{"num_hidden_layers": 12, "hidden_size": 128, "num_attention_heads": 2, "num_key_value_heads": 2, "head_dim": 64, "intermediate_size": 512, "vocab_size": 2048, "hidden_act": "squared_leaky_relu", "norm": "rmsnorm", "norm_place": "peri", "norm_eps": 1e-05, "positions": "rope", "rope_theta": 7830.0, "rope_fraction": 0.5, "qk_norm": true, "attn_scale": 0.171, "bias": "none", "tie_word_embeddings": "early", "parallel_block": false, "extras": ["local attention windows", "gated attention", "value embeddings", "hashed n-gram embeddings", "a smear gate", "an embedding shortcut", "learned residual scales", "skips across layers", "capped logits"], "init": "uniform", "init_std_qkv": 0.0858, "init_std_o": 0.0175, "init_std_up": 0.0858, "init_std_down": 0.00875, "optimizer": "muon_variant", "learning_rate": 0.00294, "lr_mult_o": 1.63, "lr_mult_down": 1.5, "beta1": 0.95, "lr_head": 0.0205, "max_grad_norm": 2.0, "warmup_steps": 24, "schedule": "wsd", "decay_fraction": 0.618, "decay_shape": "linear", "final_lr_fraction": 0.0, "batch_tokens": 16384, "max_seq_len": 256, "doc_mask": true, "train_tokens": 176000000, "max_steps": 10743, "dataset": "wikipedia_en"}
Each number is 128 + 24 x the weight over the matrix's rms, rounded and kept within 0 to 255. Layers, rows and columns count from 0. Numbers have three digits each.

# layer 2 MLP down, 128x512, rms 0.328, rows 76-127, columns 128-255
171112108153128105118138128129113159115116140129124115141124079097126113171090159141125120156147098121124173134149138145198118150162123131145158126145148127134109134179097147161143127128111113110139130124095097143109114102116115189093128118133111113129107138122154150153161089142092088162126121121155142163122097158142162153134172115108136076173158105123162144127091097093152119132154
084124121133102143121115139148121070082138130155104157112111167138133140139148086106102146128110142102137127133129145126126148126152095127170162153131150113153160121076119146088115177128103159096139139143135137110094108139086127127151158178131137085136138143092097149106140107141139106152166107138141159074148165122115117064145125153107125120181133169080159133134136105169157115122097
135131137198070157115149116137139115097156121116085158125147123122161172124118112166142167126106165150130168128121143135117153144125094128111118157163117117159130113103104164181169123102088114119132071132148139142109142127150133136154101090117104121105127124164126116128152161094113128155120111123116125128171128094126114127109103135169132098100129132137150159112127112128137213127102
155147164143122153154156124128149138124116171123156100145138144125114116136121122094129082110156170118152162141153129138097120123130106158128135131164099118154152112116111112100188133124092143126121114136092123124130126129147169068134145147125097111116144101119138126106119161103146135163122149112109106163125124139137149137091139150158173141092113122123119087082105100144053170098142
137130101106121175139104147123137111159083082125096170143123143158146081143163155094119128072126143151116140150127143116063139171158127181118155118140146138095084122156121123085167110154157143142137139142130157131086135112169145123140105134109156142141150147127112123142139159186111135147109153145135148152102130094144118115103084135118115097170121132125118130132113127104114102143153
152145164124146113126112094133114126117121150076143154175128090103113105124128136152107103177122112137123140116126164125129118135131153120131150143086126138116183169149119084127126142146117104104122113184130178154131139134124153129117099093068161141094129124115123118116116129142111091152138138105133128141128135112071126137127178179131142121182085128162163105110142122147175117127163
124130112135161103117100130135129131181155122136124186127111135091160091139106144105098120100170133140148130150162135121151113192098189143140108120103162125113160164149118128144142103128140147095153085094133132118108136120121137129139104150139100112160068119143121146116153125108098142136129130149113173133146105093120147107102120164160064152147087090130148174128167169104140116091122
071094145169104124174144145115114160123089115146115129095133141124137126138083110111121141170145118158153160147105101110086167126119122167150099109130123123158156054114118169099116109133103106139109104139147080096113108137077095117118138127120137149130163101140150121124109115106092119153133119124110115141145103095141122093115132157154138110167173185134161128104109135125117122133110
157136104145144128132127113129099103107093139133103092125110119120145124146131111173124162108148111135155095090127084092103120106112146134143088117142138124120144101125122130127132115133084129126161100107138067153091124155114126149160132152136120127116111105125152085146145145125162112155119134141167105109086049086145132132107135153119125136092107085108116158107116165137168141116125
172124110066161133074127110126096137131140097111124132159154105147113099125130140135143095130128145108115118097142109139122109096151126107120143136100144132077107132125130147140135150126103103194118150164134137171129100140069144124078092091093175111152134120124088150144160156137167114156158113138192123118125159146180157126172132170126170116114138126145146099138148159126138079178128
135144147109140107164113129144189157116166102158149125161131131131094179140088131106137125147061173112093127132123118133130140129157167181153122124065126140153118110108102086134141119115152152150127118160087104137162158094139152130134074091143105091154092159136130172111131153124174139142104151129134150115111128129173122126158060122070171099113160152143134092101144133128135124072065
129156135128169122138089138094112128102090079109134157118125136132151146099158127083175132156131129131128155139096155095144145155140132111126169110120142113117130151131105151124120160111148098133154187122113134156152163118144139070107167157066134156104151102147063084125139152152139116148128131138148146165120139135128122160174160087127085101160149107137104124086100096119114119093146
148125149142109120128191118118099130123094134098125109177143096155091159103141114115116135169144087162115112094138110116104136128102142125148134179129125094145134159171145163092105120146127110123117106145143112149132135133132123117137141145172123144116099157162109109153149054115107121128135085141100123138154145123166128103077132163141096147123124156112107136140088148151121110133130
068126075135123112093136139106119132108124131090110104114129140146068170139117119140116090147122122155128106122103134142131146090134118113151147102107094078134144144169124120130112102149132095104108175115143092172111133188100158120114110131120087123147107136129132111137104157108150106107111111124114087149123134144160093113132124141114122154174140067119143142102093089109159173145136
105168138139104140120167103114095072109097140141139091121114086151143089122149121188110141158153142132137127107116100144133134122140121154146109107129093101122153154145139118119138172084117110136109120159103164093123133136118124109156157119103096091109118128138130091099129143112120105103116141146115111147129163123144124164135160137163136146122162111127140133115099121157140139102113
126110139114114139094128155096118146137137133078165118121111139144091125121150180100135130140133122158127112113148112161140109123120101126150092141067128115155142096150148118107155151126111117078089095102124095099114143130138173086145123123171145104103106119149152119099159165135131122126130115146110148097117140133120128127150150137178137088129150085117096119143104139074128117086108
132165095169140159134122127167094118136096129110090138152099170105085116102121137144154146162118139145117127152129130139108090097132151143120133121139075142139114141150137119109195112146115142090114110147100142112113129128114152104151133118098125167158150129131142094129116135165139130098142098128110135143111088138167095124134137140149106146126099143146107142153064111148121131145162
119119117133194152159126110163114109127159134119143166107148112163114152109135167137113088120115101120140106158129149103116108142101118159123137154143119093159142119155109114151092125132143127119150084132151150136167138159154155122138121124160068141116149128091168142161113137126136136151113075149205104117079167084121100103101124126110110107106147138076082122087098113136078128131096
141173157139130083114123103108143140103109119206118139141149093107099097136152135130134155144141101121121154151148134145146111145129145095106128116145106122093115120129137124105100070173105107157112080161127103103111142133139076128151130128111145119141120132113108131127169120165118123153127109131081106081156088136164113134133160132134137153109133162154157141100112107109125148090140
138148143105121131150151095117119103118127088123133172159164108143111101165135100156108095103129112101095111151124154104135089114157148119106120158099107125130127103150141139112108103159151126109112140126125180150070131095098151108101136130144110102118091096122124145117090118114109110129110096144131071150101129133114097092117137101105119077166107129172119132119099119150108144142172
128110159115103144179103110142139058146094168106099152104128139133134096140153114156103104147126185139130115128152101081118123113106080076183123139120114142116107123128101131111155149121120104123110112165170159116113158141102131118128079126139135117158120096121141126119113114150127070117107119083101098143113113128108103131119133139119108109155124128164132169149131152175155167166160
103152135108113146115089150126107119158126158095151150110134136132127167168160147105169121113110168143105094103120101157112129101084135122151131140123149119106136131139114104111080114141145152157120138145116156156150128112133117143132148105108165124124157107108135092069109122122133133097165130144101108150114127132118158110110128179155168157132116132145120127107140178146137124142134
120123094159110122092145126146102117142104163104147119099083110121122107137117107099081118116111100115144118110121117095195123141120146138164159139140100106120156153140092113160114090120108129096173156123102142131080157118116159117174134118088093137126094167103114131135137157122127110124097157100085129100172108129141145147094097150126085138138131123110107144147112131084140111098161
127143134110134140123139105128116145109121163093122136103112127111137107097131173148105137130117067115106153059138161129149142132112152138172116100082164135172111096193123164149135107126132100090078126146112147139160119097159124146132151110107107102125159134122097112153135144074127119125114097150149125157121164108175161091105123108118140145121111097107139103135150132165118114143152
142096115105133133134133152096106121116185129135090123133127094155124116145117091125132124146155147113121132144176090118133167154148086155108129152129125123145122079114143164142147055138098167132156133097199110117145165115132117161136111152143143102124140079075119148111179140142153120159153149139086086126113129121084116152069140140153175165145108152113097119147093096135155137152132
151155068120144133133106119181120113131134137135097131135109111123103122132143119161165128127124123137111124162084134085137120111171108132160163120137134132109179117113145114143109142095138093094087149113132110115119147076128125118073114140124130093126096113142167180111147116144107174162109140159094135160131193133124137117129118057151145137144136142128159137131131109165158102136137
126109115105111129104168116095102112133098161116166125157177155143130106130140121157088126119137083157074106179159092181084121117116130123152159111152118107114154097130136160166081113140147121139099134108138095158161106158106117081148139086098094152109158120143098131091119125155081121131148139119118094142157096106113105082143171094121145125149121134095138154085089115162170139118151
140135118167144131141107108126100154094108157171125090086138094096153145171086087154130125133107136122130100102123160146161132100171100114130116111131121146160128139121105160169168123171124099123137150146110130153117177120120160106153164080111104134166146107125128129108123117121138130093135090134112105121128104099109124119172144130152142106107147142166112119129141134157173128108160
128140143131106147113140131160123112091115107118107108097156155154186164139158110142186124093140102136094120147146142094149165132115077131144092127129149135139126146093117133093128150147132095162151133106130165127143163098126134146096137139093131140125142098091135105146099141085106161134132138152170119102126127107072124168087114174130133122135117131099125146168102137136126127135106
122147132108144140121105124110108118100133135165111151135112132123136157149166144144070074152126132139108115105143170153114137132145097125120087103108112124106141117159120132145107131116169119130143108142112128130152087183093101165133078141083143096148182136131098137137119104149135123121103139133163126148152154112103108149162148120111091111098168117111101119131117133103172121098116
120124126105091118147084145122155102130160150097182136153154116120153116093099128108130095148127111115120132126135139149112122142141148110135114114107106138129096116110150159131087126137109118132138095133185144127139133175125138136102127131172149135148154111143130157089175129183102133125123162120109144109158172100136140151125143104105168123124135134134152100147178128134148107112143
131128100116153095088093136137139103106133106152103084138105105111141110113151148154183089149172125129124095119122186119115139080121131151153116119161112114130152150097136102168151153138115104156139101102099109113142097143134141144136119146103144166112144119142126121142106134146121178112139091170172130137122137116138157141105137143123095140152141134160140171158141112171149132090092
121085106104136127154140140117116112122153095114116148108128111152144136149134122114168106103095145121137150126120147158136104158086090119088118106138081155113121148101107149092166124111098132132137106131140121137120120119170127091115156101123112119096134130108107156138144105131134170159094131141174148117168193118123167149127134111145120111151091114115184147143123144100111142101138
103146120125122141107155102156111135134123145110142150130166086141155117098112147136138128142122117125116143094077150135117143098117101126075099095101147123139159116124141109156125116109103124123118125102142140059127125142126144097079168073097078137133133115172115112128111133132123150129146133141149118129193114127127156118168118102189112076111128065116088128167079126113136124125127
198167153125110132105147097085144147105156135071165122145112105138121100122127139096161144145121099130130165096151099160118154088136129179133128099120131146155113106123135107096091133131133113120123155106114125162141105144159136142224111146126105164137068131123134145133147110139133128144087138123105121105087144135112077103126147106116128174147062110067160106127137119122105099168174
089108135145099151111159179170147114108082123091072142141143095101154140130135112123137104140149123102138128179181149114145099092137100158136131153115118071148150151096147143087130127150133101111120121141117119126110164129129124098128126089125187095124094142120171113128109110164091079089138084095136144101138139131149098150126142102101127142115109116160126139100163114177122081110127
155170131139128125135118138130087162090116151141088160139109130134099108166120136177114142116147127131130128123157154132186105150129098130148149146140164145103092119111178140163071137152134115145149139115117124130154152129130122160111085119126140121094148150174162140150110151135122100183173145125136173149166107153155131108109106114123106141137121104141079124121117162155153114111134
098172120117145160138102130101118107122140099135122091089141088131134130089127125101119153133111134187112134100126104159133119137116077133095142139112133120124112142130133138154136158132107086147123172126117122121135097153153116103178149103118080141129171126121100139131129156115175099101140121148135152103127150119166138139122100110110167142143136139131149122124091139085051105124158
106133138100147141144102151119100156123117138105120126121113128119157121119113111113116110147121141127175132145145119128121138093112158106146127134110132134106110142107166087119108122096130114133163143142147112098144112164093129122130112120122151127158101079088101145161157122166114141138093138102120169111174134165125126139113124162124141100160120137109132161146134121073094138152150
094140110143132120141150124150144122101109142115144120134135119134126106128180115085121151117154135160093153148115120078152108130130143131149134120082141109135153123121164143101092123149158147146103120135102129099109089126143125133113146162099140116114141089099138127097103139133121137121073107124165122090172114163100103160095115089149131137125157166171150120129121098150132137142104
127128146129131214129135114164130101145125145172119076122141120102088157114148151117113142126187142145119108069138157154119162139153118181099155130157142097113105077081132167155143121095115129146172133096117118103165167140136179116122158117163125073159142135119112100097161132104160100104173138093126151141132129145154101092158149104106142141097136157106120100165127130138090126127093
141127107112138139181100122127178134179150113134090148081173123128114140115144140108127131112130137120109147091099137146148126102153103122125107134137124125106134107172109114091140106126093122127124104135153117090134133095126120109115103088129177140167115155108157145090139110141141126101098108130109154123130125120088140170134152105116185133071113153134132110154125143148151137145145
155121147177150126154134145121106131167137147132118100125107126109101117090106154106123117151101126155133094111144150127092172139138156138161133078111147143131113132097136104149134117090089111135104155151092159144157121111116149166143158158166151132167136147126133126126161122138126126128127126108090118104124153104079088148129123143166134107100140195154111104098136135115132161117134
158132131159088115122144099151103138156112109119142081132097090131162146110140156170145121120126161146117194118128140125153137117147126113137095129114102149140095117165145138165156105162159135143144120160144128133133121123148170123126092136151127157129116131164130135115117093141134149147123118112093112137098100074117129145106129121130139124110128116092101060124110185107151154107141
130141150116176135144136124154106141125150114139118095139119167088053110131155150164085163152150127143120118134117164116055113116108099130170096115137136172152137152115147086116105123104127168127073121146100142107155150077137116142167163110135101138114123114137132108149141138190130129111129102134142115127141141182171141182132160130117114118124129182126118081096125181103121115132151
127152062136121153122145095135122108075110134160149138142126122084115141121136146177125142145122152147103140162140112169098130131127109141103134102137121163135097168140140189149152156151100123155180105156142113145107108150137120147116135114148127120136120138102117125123140156121146098142128124117148132138087144111160097176122131115083155154135098132141169167136107124111140125133120
170156135127096137166132134108156117127116102112093137118143110149112136087107090150138141179131123172131112101131156111110140124142113120131132105120104123104110110155152106103140103116187117143128115149131190130136136155133073132138161091089149088129143130075130133095099106106135111143084141147130100115139121132149122121132121115144141137106097150137124109115116123126117160138180
077099131152117142093122100127132167119110158096108137098107120096133130122106131110153098134140159108126128147134101137150094135114171144107092124105158126100096170104136119160110107123085143123160136113142147120163117162128132095113164100150157126140145120118137105086162112125140125118117121110111085119155066112153120131147161135120110111117132132181117148111162162118135133126141
118126131103141147074129141123150143142127114172122127141154107157138108123140085137114104168142121111112115119190143095141095120162149150095139134135126118121107130123075090108140167143154181115097045123123143085094104163145138137118149143112167080153091111115138114126132090148111141127146101177131138128117132107109125093169140115152135105131150145138113149112144157141131133125125
150128154196153133137077109140163154106148135168098144062110139142115131122148153122140139128130110213162098148093117140143125150118142104110122135125065079124099173150140099112137137119145143117110132108111113147118137132109147137123145114146102158159111125094112185151128097102138104134111105136151149113180116120124177142147099137095166163125137141104096108121119168118156105093131
173127139149094103153130127113092115094134134152133106120132161138069144130115093083132121149121143111078154140104119116103091173132118087121113123147113097152113139095116129129144156145136090139118140100153137110122113118089098104114153144160169156178066136173110141140093096114159175215146139098101136129121136124139154095117156124104170137141139108109165154141171125116144094119116
115131120159138145137173086213114116112112130147113154175139112173105161086140130130135101135106108145121119138106128100083099098110130129090144111119108113091144152089104111124078119126129105129135159129138117108152127183108121135105156106145126108100118115118116119106166133115105147180225123165124128118135126121151117144173119109134098140121155145144135091123123129119136110146127